config.yaml
num_hidden_layers: 10
hidden_size: 64
num_attention_heads: 2
num_key_value_heads: 2
head_dim: 32
intermediate_size: 192
vocab_size: 8192
hidden_act: "swiglu"
norm: "rmsnorm"
norm_place: "pre"
norm_eps: 1e-05
positions: "rope"
rope_theta: 10000.0
rope_fraction: 1.0
qk_norm: false
attn_scale: 0.177
bias: "qkv"
tie_word_embeddings: false
parallel_block: false
init: "trunc"
init_std_qkv: 0.0625
init_std_o: 0.014
init_std_up: 0.0625
init_std_down: 0.014
init_out_by_depth: true
optimizer: "muon_variant"
learning_rate: 0.0043
lr_mult_qkv: 0.7
lr_mult_o: 0.84
lr_mult_down: 0.7
lr_head: 0.00747
max_grad_norm: 1.0
warmup_steps: 200
schedule: "wsd"
decay_fraction: 0.376
decay_shape: "linear"
final_lr_fraction: 0.0
batch_tokens: 16384
max_seq_len: 512
doc_mask: false
train_tokens: 117900000
max_steps: 7197
dataset: "wikipedia_en"
Each number is 128 + 32 x the weight over the matrix's rms, rounded and kept within 0 to 255. Layers, rows and columns count from 0. Numbers have three digits each.

# up: layer 3 MLP up, 192x64, rms 0.198, rows 90-156, columns 0-63
# down: layer 3 MLP down (transposed), 192x64, rms 0.126, rows 90-156, columns 0-63
# gate: layer 3 MLP gate, 192x64, rms 0.211, rows 91-156, columns 0-63
up90:116147130079082131090141160108183104094188105095164108089106115080098131082178176144148123117128135103105166108159086090084092196140145159082104104111114100122124162129173111153141079124158116
down90:109078123142091076104149158122206090162163116131042130203078100125083143151146200132175141109122143101156084140174090183130128104158111117071116100128141148183099156137111103129113137128143154
gate91:186110081189138157051110098082118183111120118099145101115122119022129114097100119176194147193146085134129177117120062091121076151130113127137114124146128056131126134120127137188140139136114144
up91:107151166096108158155142129131154174153107108153146076090145136159142125074051143161101143139179166060138128140112100107185128164127139099116099128110135143102123103158163181133133152148176114
down91:181113102076120100119164161175182040097143176093133194120064141124124137169151133035146125110102119166116127118140154090190136132126124132131139121121106144153160114144120110139150090076110143
gate92:079163153145134162110198126129125094163131107068087113168123168121115172185091101135167161172107181123103135134144082133110135103105086098099124122113117111174114098157103124121167125159026134
up92:120110105153164161084067119098097102146137083161115125115141147087124087128168121059141097101183144130132100100151110058106113145106117114119114135108148121088111118136135093147092124128144063
down92:088134114127090168141187093144131086116143143138109144157208165121107165173127089160113185141105164100114100159118098140157139157121106095150173121119104149121141094142093124143197100115074161
gate93:120140121121101108062178129080128088115174112104081121125100069205178114161133068152159126107139160090156110090155152170115127097190110102158105123168155077160180150086129143099124107104128148
up93:121105144144148143155132108188111152093098152105114107168142197098141163109109108104089141142098130113083113131140121118128129095045081158146131155128121141113118089166098132115089108161168135
down93:142110138111097137068151199207111152121095131116129171162141132144148183144154112147132083140122150126157113096171151105118107156089111083152136105101093185095117111110098084155126104133058158
gate94:115145080149093057126181147110131131110146158116131142104121129146123146085159125152056133122156074089041155161158151054198112114184152188173148141168134122133129118090102118157138146150142041
up94:080116134153132166160107100131119151067148147101123157072191079136124142089094120117123076084057093148141093153120104128158173154120180111200117127120103107086117113145127164165129135128110168
down94:106126103184125134154103144114136084092163144129122110156107117115105203079181128108099091123135124126108120090167188092111136118122125151182121112192077134146153119121145093116140173141158066
gate95:109121086155192124199123047109174171132123099092101162133170133108178102108094144126187097104131108084092123148182146094131133114120087125173134144170122108116196136060096114188107084144083129
up95:145102160118137136063160096177123133091112137196164119139158125126107139123150177109140120098134142103188103064141085096136116114087147056119143131113151143120118084205184137149147125107129120
down95:098091069204143092174131154082155118117067113126115142083134127115122072125108105148128170101074139105150144114092153128175125175057114164148109083114122123126133101124178155106102173146130169
gate96:132144069144167093140129124168104134125105146198135135140140074149177130132179162116161100072145161093100145144111069134118101147124143175140111158100169114107161129139187108108108167100148108
up96:152116124114144159110182171108058099116114163092090094201158076118137144133121114138142138145167078118122093109146103125122163109110025142140115122106114154108118093136115116128127109130152143
down96:127129101124141159108108117095114144114118092066117186165133148139114095123117190138169133153173180101093112088183158099063144142146087147151116107112101128148082111151118134140158100093105175
gate97:112087129138174204100101148106157072104089142151117107089123108118145094109119122168133094134187141104200132089158111091148135149097148120083113118089099093158142117197155176128131101098085148
up97:122134113120100096166140118128178105085125132159083164145182128124167119135121125110127167094107114139115131170083147139127087127153107148204177127136079161073150131079144133097114131104113129
down97:129070150147189231070091145109153133160149094127111118074139103118128107111119084128125091145162113091171134116141130072123140142089158119080096144084140113144137173159146154131130090100126179
gate98:091143128186122123184093120169166127147137135103059071155115105134120171208123066105077103145146130059141084081165162176110140090100088111123092139100109071189151081117094158080155146131109069
up98:104106155163121109176157101166146164171102161118061090125165110138172111172137085109107058106150168137110109130152101160123130145120095116160091196102090087173096077134123136127176120120053117
down98:143080180173101103103160139149145102172122141135121161111129157123110137179114124090103051094163144146088102139072111178151156124073108089143113194137161154144121091077089131114087153114138135
gate99:117116148099115147104123149071088095128107105123175158121116094144118164151087165205071133116132113112056160178131137133115126142179080108116167169171162147100140148121150146141159142161126087
up99:151110172130129108152154127112170151131131191144047161173176123081123098181188121084168138165094134116137092170149115103122076117152114099176148106131121157071092169078142085112110140128116079
down99:097147144111127136119110119067091119086092144134109152137135092158110104144118160200091123154141083106050128214151138116158118142166127080078182123163114151130149166146129154172169148145108060
gate100:135105118135118085160113139150157159177129116106130150154103102086133187106074145131188115102172078158152072101128054113070126104112088094089116204119119096148110112145142132103128193146086155
up100:122115066157114150104100161146180080146173135141185110073137149111097161064091179102176149154140099117061121153128102061084115072165111096165102154146128128137097144127118105151148207180116083
down100:138128165128157147125140070094103165135055170140071160106151130107130114185129070112078096128110178113152143092170135175133146152165105156110122089157107102137104151079137178142126069102114132
gate101:096130086118063130135181136091109170105142160117132112131091135144116125063100092133099144155110105125116126098135091118137164074087154032145152128086110110106127106131156119135063145170132095
up101:131112158113129161157174140133088082081150085124179138135118106130137130086071119083107143121145122184141109142049133153171145123104114079145138128074168135098110123133152166113135191143101111
down101:154185074182128093087132101116133125195093163118081150136118158117115163156170103112129105143133087097136127122144087101109116066111142145152109098135137118144103077125124095131119025120161141
gate102:068161163101113094081122091126111100100076074106119134138095111140166159139103126166137140107128103172128172123138136111127136089148100140242085153155153116120093097104147113158126140171078096
up102:109156163144174152187145157145101123063163133132094120163220102151114109170155124139145166095092115140148115171106100169143129115098098132117175120130062131139182099137129134151096137098094189
down102:090097150085135075106148098102168095143089145163120152172102119124131161162125150186162202132170137156167160106102155093115128113173113123249114121132126108112139157149150068126100112101119110
gate103:114169087072107173146128120179146109184059126126123173113131074161136157178127099150141101047083145097107150097109153161084137065123147131118032093133062071133133128059126073114119099112100142
up103:086122128202122101123145105124118139104169181112122069089120111169125113148131098143148102120102087071150137093147157125129180107142125131129146139182216092074067119092106154129131129123134102
down103:152139138176086104080098169070132111107205129135109076161018106120173106161142132141156093126116064127131129129092123172110243114123120126067208156157206111118110135153123145140181078099084118
gate104:058153123145114138203071092189069072109115129103121143139127152134178149157154160167151128101110102112116117186103169155167157108073157162098151164138096151113125040119155151118108143120071106
up104:165069079127116136151090172068168158089128179126115166092165111105203120113188176179108129126168087120174091123088157115189103112121224103115140123164148081133069164179095101121084129102105064
down104:171075159141145139134144134121117160114095112108119131073151112068182160116114065158088114077114190096099178119152141098178077120174173113135097131134108187126115114078215141152110155122180107
gate105:136183123159176081063159113153128119159124130173151097133157128201152101170102150061140162125121173160084112133152135133115093136112159152194116144161108166104114168114154073080158198124083170
up105:138130173150117143173119118131144154135103046169082086175064093146102109174122149125142132126134128098125149104128108148143076109158099097062108126165177136112135089128142129136152125072176113
down105:114130151120178139145063111122070136102144130187106119166147101133147109160142172137055138149160121084109056103120085131174145137069120122153069151157124171167111145093150179131142141100126118
gate106:160090152084093143089068155074069144126141091107132135083097070147168152110155097169077144133090095108167096121141124131115143144134142122126094140149103139122125128109068167144144108169118151
up106:140107153112133075124092078105085165106095077129111137119187126138086173129132128119079154105105126140161094073138133128161128122153135158118123150121087127111140148177085151100139119139201154
down106:114166140129133138172141127163187107160115131116137143131107142173142081087145211106183151151106114138130159147082140094080145116101113091119156116174097089173085151123134151106178135100093152
gate107:124143121084180135130152150172151173100115153126122120172114197119104161127139139081167186154110110182156130183126133121110177140136161142123127174102121085147140132115160099163193165108079108
up107:073167137144134056107117107159110164131192157138124133102129096158165162106146088144149140147128139105197097156066140146111136101124181073181113091118116136115105125103212121110113082146136162
down107:191128142134138111176144168127115123168114094099126109151093157129106142169120165106117140116124128185117193124155115089158125105133047161090142172126126087103121158124101094207168160127106128
gate108:097147145168121156175098121117126100193083107127089147120152140126164151101092136157119202111105127102158076156213060110090099171149145136119113114095149143224176100162157133100104106137144123
up108:098168090082110158156111115126193093136140139061101160124105104126135161166113098052115096201113113143107074125105124183159151128145142092169078147115133163126096133164054084124144140127105076
down108:120109160124138184121134128139124071140130089111093083094185168196146206143100063107080093132093060169144097136190175095099106146134118179145102184141126122158145105143121135131163172119143054
gate109:126093118143148104132124097162133132124134201144085126095118090124150179110082140181086170053159110099077131112078114148169120126105153143158123134143123103123066167074104144130122070112120142
up109:076128128164105163107091082078099158073154094135140110165123142089143112089127141128129099121139121145091137135179133143158087125136142154158104095138075111183095171169077156140188081118185159
down109:104166122091134110113094089169124075080167117135136135102047125127138067158108130160153127070141152134107104071095102116110083130109106138139107076150108146138170075113072142137185147133160119
gate110:127186114157093087158152138139090158120137165120051083100076160115109216128154126093172181153103168106141119105116111103128155163122150104165079104087113172124123108135096189126171074102152118
up110:119151106127131180174106140092130156122154077106132105078141147114099165084120143120116114125118087165151139115136081139153160146128117153164051134102099197134107126127095139154156105185196079
down110:115090114152096161132126095170125090133108097119154214117164121155128116112170131110137125077112124126131138105080153180092098097163182134071141080127150112115140169098163129082170158109100195
gate111:133068099119086086096094174117080127090169117115104125091133108102174109100098052127105141115155136133095146136118176127123167096156113090089119168132084075141173132080145100149143101156150123
up111:142156095111133074130097096160083105130173126127131121138083113110129062183113095083172080133134110146176154100129183116101089186156145116086161198130139047097133147113164079105138181128161151
down111:106116130169125099154106106144108166106151112119055105140105163161116119138148073132188108129135167096089139167116132162106156122118113108110090230090133089149110109144085107073115111090152175
gate112:103092117115162090179108141101075108136112116133152099174132124122110196121109096136114153123095179143108091124133108125058142082117073140108074104157078185103139094111077111163153127157129092
up112:143131103147097088180172149190109133152164095117085159147110137091105100152113167100102121096131140130183133164111127196135162140150139148163117096175113112174123169196089166101138160132117100
down112:127147136143166131126088108110097126159139183126119129191119055200109102162138096113117132122111086137097105131095169102196065112103147145145102146064140096135111092100187119110093171105121124
gate113:069127187138134112097159130178175125152139117121143108129101153147109100079151119106118134135139096124114078178176153083122111132087098095138095161149153133077157114058143145160174187141172091
up113:072098193105153132150165122127170135131113136063125093151113067168124103166118094155118058149079180086151130116122151131125149137155094139129116115133158117159104114140086097139130147069114070
down113:163150103108174067155112168156159101116168133169143199100172152115132128107144111150120162155147123163143105120082074158135106176080160133148152119102068161116143122182140126095117125176139141
gate114:120119140105088130086134124177121093106122133121123168150132138131189097122086085144079173185187142117090182142130157123116145166153133098167170104063143141151140103154127156101139144133144118
up114:104141126127162070158103148164159163123116114161109077145106111126135063181109120135144133120096105104100174161114129171164108115182110171172165117144097097120147137070085104092133163100162116
down114:114118094087118121102161130129170129138119144152141125134127118125196090170146142175077150069134123095087172121116084114066176111148099085166138074152158082128128104101079152138116140113120142
gate115:049143107143116121088145079107158107194065103187127156158168156082118107121119166106158121111149172128111111142175194130060125093069110119113175217076187086102217116111185095108170124144101154
up115:140132077095164110132095121151173121125173149107147191132157076193137096178154127104161152104107162090094168093098081127102155100152149107152094102116162128088073091130179050141135174065128125
down115:060124128096099135158137114089036051099118110147080127109137153168163074059127140120097107117187131129119160101155138106245118129118070115096124148125119110133183140107164141152113098155118140
gate116:166113123125117106137140166100183136152117140108149128149092131110094144118126211175123141135103156116138173100125071139137075151162120169136146106139109125156146124104144125143163129102157179
up116:130145101117129135180156164098141126082092154133140125097143152107132133143128122155123107075137087115100095149105084127145154126144119139080093153181142068096144124126068112113093115142087156
down116:165124131115090148107129079142087097147183115126112121141113102150130144104144110075104155154125126146136119148167177153156137131077116096174172110041156138117135106171114128141105136156115114
gate117:127213154203109136131118119160104134156098147135104083166090170093144141132104135084152113148140125091163153092172097093097141124118142154125129126102125154182171089100121163120173178099112148
up117:137121125153166143076085133071169123191134147131120128119128157071138093090118148131093108141190127131094212062122158104091125090107201052115141128193109117183106117115093120124141170171149124
down117:154167166114086149141085146126131181142130124151149154071206124156096153133146087199141102130099178138067108173114105112142059098135131135104140158132181079073114128114172106168124087117142095
gate118:086150066053149111087150123105129133127142155150145163194084063121122071109115094147151109124150133092145198123119126147143107108128130128163090132098179093142135132055135104089126168098094107
up118:153159099070118116120117106085083203062149116093161153078145076163160152118121128142139100156112103103142096091182124129109145097111106110147110135151147127165187113181160130167105079158125133
down118:156085106157147142155101124128148125111178093161042109096098149061129136198118120134147102081124188122116109115135142146126089094193098096137097095112085146105116083143141117135174188129123115
gate119:089113126144126125067159130156111181136160149048103121152084091177131172093169143151136192155144059111146144133118138113099173115102172171111133099150126136089176136072151063155090123110118098
up119:123101194146134106153079176162116120102138104106067152148134072104191092134147059095203101118116092112161114131100151128129125137142104068178166140171118089139140099170068140130154165127110147
down119:132177099102142139146094129151118155086172087127159096104071114187101112141153121133113128135161112097128134132175133049162128087068179156100112100111150143104111133078172147146110058149209130
gate120:201089108139085153098108114185109091143118109123129176169186144083181099116138184130158097158104157155144123142133141112146066109088143046075144170153104083219143139077156116101101135171129118
up120:130149172131128136119161139150112104162129095133199144111087145164100131183123084131130201134184141090136078091085117096092152188146154151128126145060136205093138151159153165137163118033096121
down120:130127149137164115162127194101117092120175092145137075125189155146071122092102101169075158096154160105128122084121169110069157183124138168144094058095151136101134167140159121156175142110096129
gate121:061149162141141119098116120169074116195128112154123107106154143196096177172153124095104161112147083141130147068120110161118147118109085144132133088122120154051190136116142101076092106112094149
up121:068128102167196081156152094147173065142132109139161140152165152138146144088097116123190120069145161122093086119130133166055123041137098121142147114178128089171196159136127113169122095113062161
down121:119200135090126101183125083168140106166170099198118178180181145120146112096120122087161125126114202109120081153145190101154133109146137072175097216077107107105162139131134146195134094113089190
gate122:133203106141194121146115077116123152125116106119196084094118178107149127086052139095185092154127146150090129089141145171120187139089185115182143180157124054101143135174120119186098095128082140
up122:066126099119107098093128159132104140105121110156127167141127095154113117137120124206132125130116131098168089065106089122113129153140026111072137101122163191135175150119104145102094095153163140
down122:147118193109155131167146082094102142176140120110121151180113103128129105101134107078055112118097119151157160096190120136150074102169150104173113092184142162161094155123188111124215138098151107
gate123:125150141052151083167115128142101157108121142144141079139129147122078125164139180113172203075195100084129154121118110082159133158086136121132145143074122124080129108081148133108101122122104104
up123:151124087085119132083112124098086149112065095136159148223128155122098141153080145054120140151138124176172127085115130085097126161141091134063177076124166178121183074194106116137175151150096116
down123:052086123112107093140100101091159058099155116098098097113087121075138132153131133168127144084142122080113118165120092111140142088134144118207110161154120120113122117055103092106078138092150154
gate124:107128103105155112111172127124146110151135111107120114145127153143111156136128120144171157138088099132124135116155075145067156141132043127117120149112069155131164149138114122127127112151081125
up124:164088122116112145101074148139122143086122137130162094136071112109144126117177147185121084127116122125133143112183161104156009145118097181077153201156123090111140220123138101103183146140078117
down124:087153099128131092180200130130136115158125103096109212119169131147100149141133110093174154179148116154108113120107064159088235140108107114191123095103106176140110099157088157133096140151136178
gate125:108125082147130141152151145130133105127153158131144097086097145116125164144179174166098113066123171089089122069188063168154120132153189157096079148124112175116120085120198106126183084111153126
up125:134137079091183054101121131082151085139152078182113149084082100190129172101138148102101110140157097115136093143125158095154102122131131112141137119084115191124162203158159152093137149123158041
down125:110106124145120142125127180157093128124147154144151209149136144158095109184162141155130146144092115134057156169139187148105129089156182134152201094105145162112137167113196159116135167104179104
gate126:205157166165194177197093138136113135138099153089161086111154070105133148094087145184169101123105155153075219130075097173161129169071110162176164181164092095146143164137100133109121068105105179
up126:143143120149106123145102101086134056115135120157110144096136122086181123151126138130166117112149154099134082168119125140106099126062121139135122116141141112090046033122151106173151142108071073
down126:147134189117121216180095155166132083156111109097158080109151132139124149079127146202140087123125111164073188099094102116136163181098128124146169198152132065134104131124137166114099104153110171
gate127:146111115153107124158149168140131134120189185111085188145122111126134099155165127160156122089156130093114141154111092136147083106126157095206130085155069095137123114116124106124115162144134143
up127:119157112143154099125162130119110118130101104139126126151187085158089130131138104126207118145135113118102126079122140137138072172141147124208182119185123146081161137165119175141172101127184124
down127:154178092117109112149123138135116095106140186112149170168166095164098123094154172147153118092117091099123098121090115139138130073050152077159095085183064088097108124150137163146115083116140117
gate128:180147148120144094174139155143116030134148067137121127067170109123132130108099073182096087172107130110115088157110159157140156191180153166096093168136111203200106105169129095164090112114158126
up128:123091190153104131184163133173153160100166131103108119146082137112090108148099090129132154124169113071132160104119121140131147137152108070136096116137118112129171106115039149177121105081129108
down128:104090135124098148070168092076114140121138104110128172141117161150129107114110171121110143081145088162080172147137121125096107106164129099126141166068151138057169145134125128110135113151061062
gate129:108169140109125136126114111129115169164096126116099130086039089119184127143133168153171151087104131124095130059176090117104167146118113128113097112167107088093139104078125116177124090140069162
up129:067154083161169099143142046092090165148124121101110128160115200107101131133119128139143163138158148142123094151178070075101155144129128145129129151095126133144166113119084124115117105154055136
down129:178137129119144159156136179115146073105131104100163075108185126156133140169111124114080124145127132089118102159114122154098051107130132112218165188122165128149139119158097120148160121155122100
gate130:113109131086129141061114128092085146108108141114164106154085142122131155108109115106119137129132138119149128089140090120178139184185069109151050105131190171140130090112079173152193147093158130
up130:127106126150163151085095123121129134133082125111153114117122136097122176141091099136142167109134178159123132087058081062150094204115127066186161091124103118137103088119136095148159103149129167
down130:098097181117132148096149112092090147102110127103124081159068137053138102043123092132109112121096089102116089127149100120134098159170080147129060116109184182158157100131067155105133113090155136
gate131:142071095149064155133110128148096141131077139156067130164117133064148126111189078122124136146142195084135109107145179123186118126094150191102107091182127130139117137167087131156190126130139086
up131:134137129093161067162128121168129110109156081128140171103152128178127145150044153036131184150155124186133102188090104144053131160187138142185177167059086116068200109124173113096113164159076120
down131:187079112119117098125137130220085096139196112068117132126130148142116126094069080068150136156133124164117093164129097140111049131109138105192138187111107115102227125129132115112172166133070140
gate132:154122168112083107133070104086057107124132066132096139108110026131129095136112080158167119129119137137136138161160124143104102168072129162094108118132079147124142134093082086125142114127101186
up132:150084120173148153154209148122170130103105113131152079139125129167115204094186178140116117160132119093119101110196098082147122162171124151165086177172114174133137129134102128148176142154142144
down132:176121073120130153110154183154133088153107150129152091196129145173141129124170205128110120148138154134151110046107141104143140097162125109135177122159127107152121110155181158138158156148121062
gate133:110029129187056158170152170112162060126115099166126142112122106194143092151116171133154214078129183142153105085091180100150063132092143174053120099205112110080137145119185147175138124047144175
up133:132126156180091106132139143167134094097110117150121148194174125104099085159158189138154152116143170156142102137126122123095103115072186087038195153113127127110151117151173098084120115073077098
down133:140143109107182155105064059104097105121113142115078150105072134145153149147128093101094084114116150141103074111113136104058088114124106105178136190101147120133111119114110149103111087078091116
gate134:170095122210096179107123180140153120120134169125096108127113120074146180115118101140049118168136087075159123129101104115170158169106106147118141159116103151154094194163150165044176183067174086
up134:092143134085092132126144149076127145135111139111113137097123117160165081148165132121187137165109189162135139131142161132141109091098112087161111154136173101077126069117130151158117015142039154
down134:148105187152128104199143139158113140110131106077156124058182091140111183103202099131116158117091133168124144116097160117182078139067162103153072137140145135150141125163123138130124160097123103
gate135:132124100107112141103109117127095120073173114050150142128117125150200149109086101153112181181135131101146164144147182112056121073129149144182085125106099068150112128101142149158096169162130145
up135:097133128092144105115148147159139091199136114120160120167105138135150171111069112100154068130180170202086148140114174124133139153138142155094131139089113155165144132114092113085170136102112146
down135:169107154124134148082121115142126149139135170109093115072101156143162127117157127080075122166115165082130125098169073158089132129129103124125084172178122137123120154176133146179159103091112130
gate136:144112143089052148112150136158168137149087088108167057075124073075186092120120103125147138114115152148138116170106112082125132146098178139125110135164134162088116147129129100131079125101106139
up136:106155118098118121133125135181170132141122117184124102128126141093149128125123145081142186094094109138114132167087112139111112153110131135141100125145149143073156199115185082090080137073142144
down136:128112127100090179062134147141168143157116124105136133079161106098151089140079111134119096140116113141157120123134149124080111152098133184134117114175115145173127146125080206114110086147149090
gate137:166163168129103105150099090113116113132116081105125133149144080107136100173094094091127155123096090091152124116189137163051127092110138085121141103155201098060136082101150124108139209117109096
up137:088149131049115115150083176126174160190203081106090128145140151137154164162087103138069076126122157199184059121132188169155146061163098139078075144098142149187151156127116140091060063171104138
down137:086173152016122117171073124152158125117179091095085144142128156106122220201146081117054042101110145129195119121148197186099150073156122127139163055146167120133164059127104112141107154138090132
gate138:099177162112191125130165179158169110133162064094138164126063157072088203133065060171124176078139105165158099163175068105201147124139121149110011099183106082125187131113131132126095081146135151
up138:157198121138174134076110111116117144152123138107166121198138129138170085097112161083159137193103113149087075141190178127057075123093066146116115141107115151142205197134124122136156109200072096
down138:094157145120177131169127103113113120155109168115160036179135060190101142142193104119125134154115143167125136125161136079092150126119112105141226114132165111131143211125163121184128184110177088
gate139:172159072121151116192100131134112119116152105187139140102138088128117079111104147151174104065153112130086198097105147086126104098155111155158120125189097106072118115098103153173127141153114159
up139:150087093079067137105160133144116119120138092158206132131152186172083142125091133085108138184171112139160126129126109119127091152182118099096130118088060145127133114130169092177086142126110161
down139:151113116139098158093174218152118150107124184136145147096093142094121169153126175166115132133164168071171124139128119112172137148135112107170124135150067092102160107127103129107080121135125132
gate140:140064113107081171164131213114125124151127119075121105129124096162155180140123121128034146148168178111152119092156115085113131141117135135117071153081112128164110082121116174139123128154140124
up140:119101109024130083160083158095106092095088147138140158098104038112139133139142124138108147103136110143115139101127125183154103136107176144071117133106112132101170172190126107080113040104154123
down140:148121089120098144136147148132115195152087062092152135170169157197135109140146166183113138108074156142090122158163094061073161104163150159187146158131109122117081157141124143130106166100173106
gate141:112164092123133115097145140111140133128179133115130133147074133149082199209150093124093137138098083191170143134176107113083198075131118122126131154133172090137155060127125130120136181159117080
up141:105166138108200141104166089146154129160148131138162097166157157162147136154101137103084133128117120152156094059147072084123138141133117119140156144063135129092061054165184145144076125146137093
down141:135134129126052109135107144126151113093125165164106146105155068149098107153195130131113138095143117104094155149051156142181150104150128176071184109135112100132165144150059152112138084136140154
gate142:168088146074149101150126182123050123157132088172107116108083094138125115192127093148065127152175112113188180071122146164101146161119188152115133144077160156104155117148144134127123183114127126
up142:123120142111120122159168201155150096151143151120121104161117125105097179173114147121150137137130150178156157083174129101136137121172085136068132135097090201131122138152091118156121137124127089
down142:082126093085153195098148079193160126147119130098117091185131167117118164146194170109141164124125145107103126133148104148105140171151109142169159102127113118170075164154113137147120188085085137
gate143:113105141156131143111152114160081122173116130149135154145146141073164173160121101129127167103117148136110142160124114089199128110132124040146175148131146122147121135141123166096115138096104137
up143:118132157131149136063142086119120104096170132134134185173127143163139128101219113169164133145109132092185157033140068119181064217082078122093112090120112167205155150162105149100160138062135176
down143:091114183149151174120159124137067135158140107091116078226169176098176116124153133180143174125152203125147138089135100094158115210097142122113127118106171188146157134170126118061149067035166142
gate144:175128098096169140068082144118098105119175170148166156155119103155101162125044141123100140148158150150122124136171162144073125136130077143127176153103152121149165181133128223085160163117122082
up144:154110089112088120114148138110089098119108178150152136130130115125152133097137141211104198138101105059091150158129135148104137174123101071081118187133122123149157143160111154121169100141159130
down144:128112136130134111187154139146153107162078093068150142094151150144102129129184124099172102092113147156155152094113104134161138127165158148140048130088130178110058103091103102170112144096202133
gate145:152106116079167119116113159073141133167129130094176137144144138102091131091102171190074124149148101156081112088138053087132134089182087172123097158101162099126107100144152111179131108145149067
up145:136124152077189181123099087124106142133103073133159151104158101133196040148136092163126139097138181117115116130106134137160125154093105119083140120160092111130169148163118140153121114071107157
down145:120104138143087115169071172091121108128121165070125226145089129174130205086142154113150131121124142132142091096143078086139144114123136152212115159120146158110110096171139124130138141119126101
gate146:182121186130077164135100145088104125163164185101146110090148127111139134117125149166153127157091168120080156093149097127101131123093125119159108163098156098077107136085072141139156102158143143
up146:184108166082066127154100095126103141199154157169126136153161158125101088122137138155126071126132122115160169087133091178144128063066122131123106115109121129140112154121125125122102071155126153
down146:149178043137176123166087160140112120089133102113134088172122103128118131177117162154093154092136152151146080157080159131078169106115101098117152125130119148107104165147123131156103126094166115
gate147:160129109167090110154128118184112199150164098076120155124141115135064111126159055116124142154146137087119139146170104084081116117145097165136135137121165080132163117059062180156103134130118112
up147:087167193147138156155150153126117150213126133118191120092131166144086107128118110111144124099143153089172102103143111118127189123117146087097100156116171131145149101074152155160132134065063171
down147:150119113054125114155109102091090111082083191161112095131062143108160135144138158141169093153151084159140088165114161115131135150077131129107175101152061163134138173162156084096135138174126161
gate148:199111122107107153054063158149057124150108067142217153049089112136131141097107131154095118156094100170118156088140120167133162161132180170099148122113103143154103068133145097151171145120160127
up148:119134161132154126065161097146092122122119168183113073140115110113158153127160127084096120119119111133132105120149085100193149122105128101171116182061173162129075047148138145128173093097101079
down148:134150130101164133053080060146102086135096149125137031149137070127133135161117139063126112131083114171128136105138116077108156117182128119130147185076144129084163106119164109129110169109083128
gate149:133192081089147123182126113093080154110185160105156164098151190102149187113074107109087106114119155213114092107135113140172149188192181128096163120084182170123112137181159110136135094143091049
up149:111191166164094138156125123129167105169140099110114135112187114128125149152164219113108092127151101149182111095062117142142126093053149061134104136104088106210138113083193139095115169159080181
down149:153186101163094185120152088138156111167175109116158095074171106097113159138128164117075134136128137161116177131087122162188110123134129095137104080122126076151131112110204134077138207179138176
gate150:185109122129124173124114073079152073125193147114157159101077131173110126095109100165095143139103067104127070097131163061127181156168167183143084201154121097177190105121122134125123134177128110
up150:147145145110141109095160108139026129176155128170129158099121135184108102164093071074111152195097153164097185192134113167102092156147124087102162099046122122129159106168124021100080146085135167
down150:116141129154076143169072072105125093102108099084136114103057186124097144121121181109133063156155133155131084061171167150163136177110124130123119200147157071133149088119077210140107129150106087
gate151:112111097120150165111110086137173099105146098205184049152175126121099158091116181068095071087102153164158113127117113141121130146090163113123128166137145192081123116156194096104174175126143107
up151:114115131110156141130089117156155164123094105192137083180166150113099151089130188149100149094139084108162164127050130152189110130121143084115132120137140113118056144129185149120119145102194081
down151:140108108125164109141084087135200143123154088122087136156153144069163155164146063139085090104135071117091127142124043141137075107113124129150094145123120129132153142147153167130128150147189112
gate152:118166139105145148123065098169091126157146119148178174114153120167163102157047107124136089126037084195143140118195113082104155116136068124130172113130128131100191103112191138150075109157122136
up152:120179163179097122158109150123136109117108076117130047165123167092133097192129136131131150146138121068171137133137154172139169112174126090111110139129144115164141161087134071072120188114167179
down152:113146140189153157172122121076081133138101061156113054141147113173152092200123104122117174116110128115131169147098151118100140127171174084104075145106146116191114160095176088099108146126207080
gate153:144124079182140095137104127159107105164112074121082096129112146148140103118165101121132184128083160119095153118142138126128097148127164048135138138102116123075092195117169105087138187106154115
up153:205140092097108095179142139094100160090150163173135135134097158107118185078100168135093150106132118210137160097087094107130175161161109088083143140084092196134119130065171114150147122079161168
down153:154112094112122127124153144089092163117169198194196180132117180123100198091110234124156115128119070131127110092090096141102185136136171143093166115126088149157123100099115128144107102059150135
gate154:121054129070185150130136167144101125163143079111105158090118105101115104144150133108105135180175139164163127185153178137099122148158157157098142137101148155164162110143153161158185196131072054
up154:124190097177063079131116104161175135127134133146114101165099162156143137169156122139189147057121094096082153122156110137156160068124122112111115147137133129080103159074137101113120096095087116
down154:141109169117103091162090143152143118082104113139136184187222128133103137109102069110115116178108137119128140104124168139179094110117137143199145143100106102136171108125126073112118176126122092
gate155:072143109177120164120090113139104065152146115104145142171094179113153128133085145068180148138144114123090087080178143070150068194065100202076144141092162158177142136165155151039198122104063180
up155:176124116142072165059158163063093168162141109141165170166124097117145064148161129087135169152153199102111223150156153157088083083065146155095158099173114084110110130133098093125168164116057152
down155:142147154181126166080119121118124158144077106098132094150135133130170166075114068136123164108153209133113124133144116091137062137140157076179178148117148113139093155144134042117102041096125092
gate156:062163120079137095109114148149137138145149113105125109145134100152096220118086071117124145118143034140142055156085144134127211112153108144086089160082132157094157160095136113114106093131132111
up156:178143112159112127142113105081071162148111098126111127122120163086085092162177122120120156157176165075163182101110090118116073157102165135147157071073143152132088058113104201154166168183135148
down156:108097104145094174083150109190125165174149129158128094162112130089120174069102159109136114155052124166097111201148136119084087111091086143133138105171125130129140143160107127103192136071115147